Weights of a small GPT-style language model, trained from scratch on English Wikipedia.
Size: 8 layers, 4 heads of 64, vocabulary 12699.
Architecture: LayerNorm before each block, tied embeddings.
Training: a variant of Muon for these matrices, 5675 steps.
Each number is 50 + 10 x the weight over the matrix's rms, rounded and kept within 0 to 99. Layers, rows and columns count from 0.

# layer 2 MLP down (transposed), 896x256, rms 0.05, rows 124-134, columns 128-191
53 60 55 62 46 31 47 50 56 39 40 42 41 48 61 53 47 54 40 70 38 36 50 29 63 66 47 35 54 63 45 42 35 50 42 50 46 53 51 38 57 35 57 51 43 42 47 55 47 42 29 29 43 58 56 55 62 38 46 48 40 51 53 78
59 55 44 67 57 67 45 54 39 62 51 39 26 51 58 48 56 50 48 38 57 51 59 52 39 50 45 58 43 77 51 62 51 36 40 63 61 57 60 68 41 43 68 40 34 39 42 45 36 50 60 39 34 49 51 60 46 45 45 58 44 67 35 35
54 44 44 46 49 50 47 34 53 42 46 54 69 25 74 58 64 51 66 59 33 57 54 36 42 44 58 51 59 48 66 59 56 39 64 53 65 43 53 62 52 47 65 43 51 46 44 35 60 69 45 41 48 58 46 43 62 53 54 66 40 60 58 39
31 52 45 37 47 55 56 47 46 58 35 54 42 44 73 44 46 41 54 52 42 66 49 29 51 40 52 58 50 47 45 62 51 39 42 64 47 64 56 63 62 70 62 46 68 40 52 50 51 58 54 45 65 54 43 73 53 51 51 54 47 50 32 27
50 41 49 45 43 42 56 35 37 54 46 57 39 51 64 49 42 63 48 48 46 55 44 68 48 31 44 56 36 59 68 57 56 52 43 55 54 55 61 45 48 49 41 56 47 61 37 64 56 53 49 59 50 70 46 42 48 59 53 28 49 50 30 47
46 50 47 60 66 63 59 42 50 52 60 56 39 50 61 68 62 43 49 70 63 35 67 39 41 45 37 26 54 58 72 68 51 49 43 43 40 54 53 48 39 61 47 39 44 47 39 55 44 43 51 70 56 31 57 25 60 31 55 55 55 50 44 37
33 47 30 41 40 52 53 39 40 46 43 54 50 65 52 51 44 54 44 43 43 59 51 72 66 45 48 65 45 38 47 60 57 48 46 51 50 47 46 53 50 55 56 42 44 49 65 50 39 51 37 58 55 51 57 39 37 49 51 56 46 52 50 47
57 52 44 49 58 56 55 59 39 43 57 52 50 59 57 58 59 56 59 61 60 41 45 59 50 39 48 60 58 44 43 47 61 42 53 60 48 63 68 48 44 23 55 51 37 56 65 38 57 59 43 35 41 49 52 56 65 51 64 50 41 57 58 50
41 53 38 66 48 45 56 57 30 59 60 42 38 46 59 63 51 54 58 46 47 51 61 57 40 41 47 44 58 40 47 53 57 64 51 44 60 78 42 39 37 54 34 54 52 43 56 47 59 47 51 67 40 75 61 45 49 31 55 55 63 57 37 29
55 43 67 52 45 66 53 58 47 49 47 49 44 46 43 51 47 59 51 53 47 63 27 42 52 49 43 48 60 50 49 55 67 52 61 47 58 54 47 59 45 61 43 46 47 35 44 38 59 41 54 60 53 50 64 51 67 58 43 34 38 54 57 48
44 43 50 43 47 33 46 50 59 54 46 37 50 51 67 47 33 54 50 50 40 59 53 58 36 46 44 60 50 56 47 49 58 62 41 56 51 30 68 38 61 43 54 56 52 58 38 71 70 59 53 50 35 60 59 45 45 65 57 55 58 40 40 43
# layer 2 MLP up, 896x256, rms 0.0551, rows 125-135, columns 128-191
55 48 74 79 53 64 79 37 71 63 50 46 44 35 73 49 33 83 45 48 41 41 42 45 38 50 42 53 58 31 38 45 52 52 52 86 56 67 45 45 42 52 42 60 56 39 51 25 75 54 52 47 42 51 63 71 45 81 41 64 50 62 68 68
40 56 48 43 61 36 37 49 45 60 48 52 43 52 52 64 19 67 39 45 73 44 63 58 50 58 47 41 29 58 58 54 73 50 51 54 70 38 53 40 54 41 39 41 57 53 46 40 43 60 50 59 51 41 35 30 39 33 48 54 43 67 40 50
49 30 54 56 67 60 33 64 43 54 35 48 39 60 53 55 53 48 57 71 43 34 69 57 57 45 70 33 42 65 51 56 51 58 37 47 56 59 45 38 56 39 44 50 48 58 43 49 60 47 67 47 39 52 58 54 48 63 46 33 41 64 38 87
56 42 61 52 42 56 47 54 49 46 36 44 59 55 31 64 50 56 60 57 44 51 49 37 46 63 75 41 66 54 50 42 52 51 52 60 57 48 62 57 67 47 57 36 53 43 64 46 60 61 36 56 45 37 45 50 61 57 47 59 44 53 53 43
48 51 53 51 53 40 48 49 47 60 50 56 59 71 57 48 49 56 53 50 34 29 55 34 34 58 42 56 59 43 68 65 48 60 42 71 55 59 58 51 68 42 44 32 47 49 46 35 71 60 47 33 38 52 53 57 58 60 56 48 60 39 52 53
44 47 46 65 50 60 51 55 59 46 76 50 47 50 54 72 55 66 59 38 33 41 41 41 61 55 38 62 29 38 49 36 39 55 47 59 50 61 54 33 58 50 46 32 40 31 52 66 55 70 65 43 37 38 45 52 47 53 53 51 46 41 51 65
43 55 48 65 43 52 35 58 63 63 62 29 37 50 50 49 62 50 61 45 45 48 61 47 47 59 39 39 50 67 65 64 41 66 48 62 35 56 40 43 59 61 59 66 48 72 45 66 57 31 50 54 52 43 41 41 51 44 33 40 38 44 43 40
69 66 30 39 46 45 47 56 60 68 54 47 45 56 56 40 50 47 42 41 37 57 53 57 50 48 46 39 54 55 46 53 50 43 40 47 56 54 49 38 50 72 44 37 59 62 61 50 67 54 62 48 46 48 40 45 38 50 49 40 49 42 41 56
38 41 62 57 50 46 40 62 63 41 50 43 54 53 45 61 73 39 40 58 35 42 48 54 55 62 51 58 52 53 56 66 38 54 51 43 51 41 53 38 53 33 41 49 39 68 48 60 36 57 48 41 47 37 54 44 45 50 45 56 59 43 49 46
51 54 51 57 74 67 36 51 59 50 62 61 47 48 41 46 52 36 37 45 50 41 48 39 56 53 61 45 36 37 61 42 39 46 41 47 48 61 48 60 55 38 49 59 48 42 62 48 48 51 58 36 65 48 28 37 43 46 38 53 38 38 55 57
48 46 53 58 51 33 53 62 41 69 49 55 63 69 37 53 77 58 35 46 65 39 43 61 40 58 68 51 39 31 53 33 44 53 46 48 75 27 41 48 52 63 63 64 58 36 45 35 55 49 62 36 53 61 56 48 49 47 59 58 43 48 48 36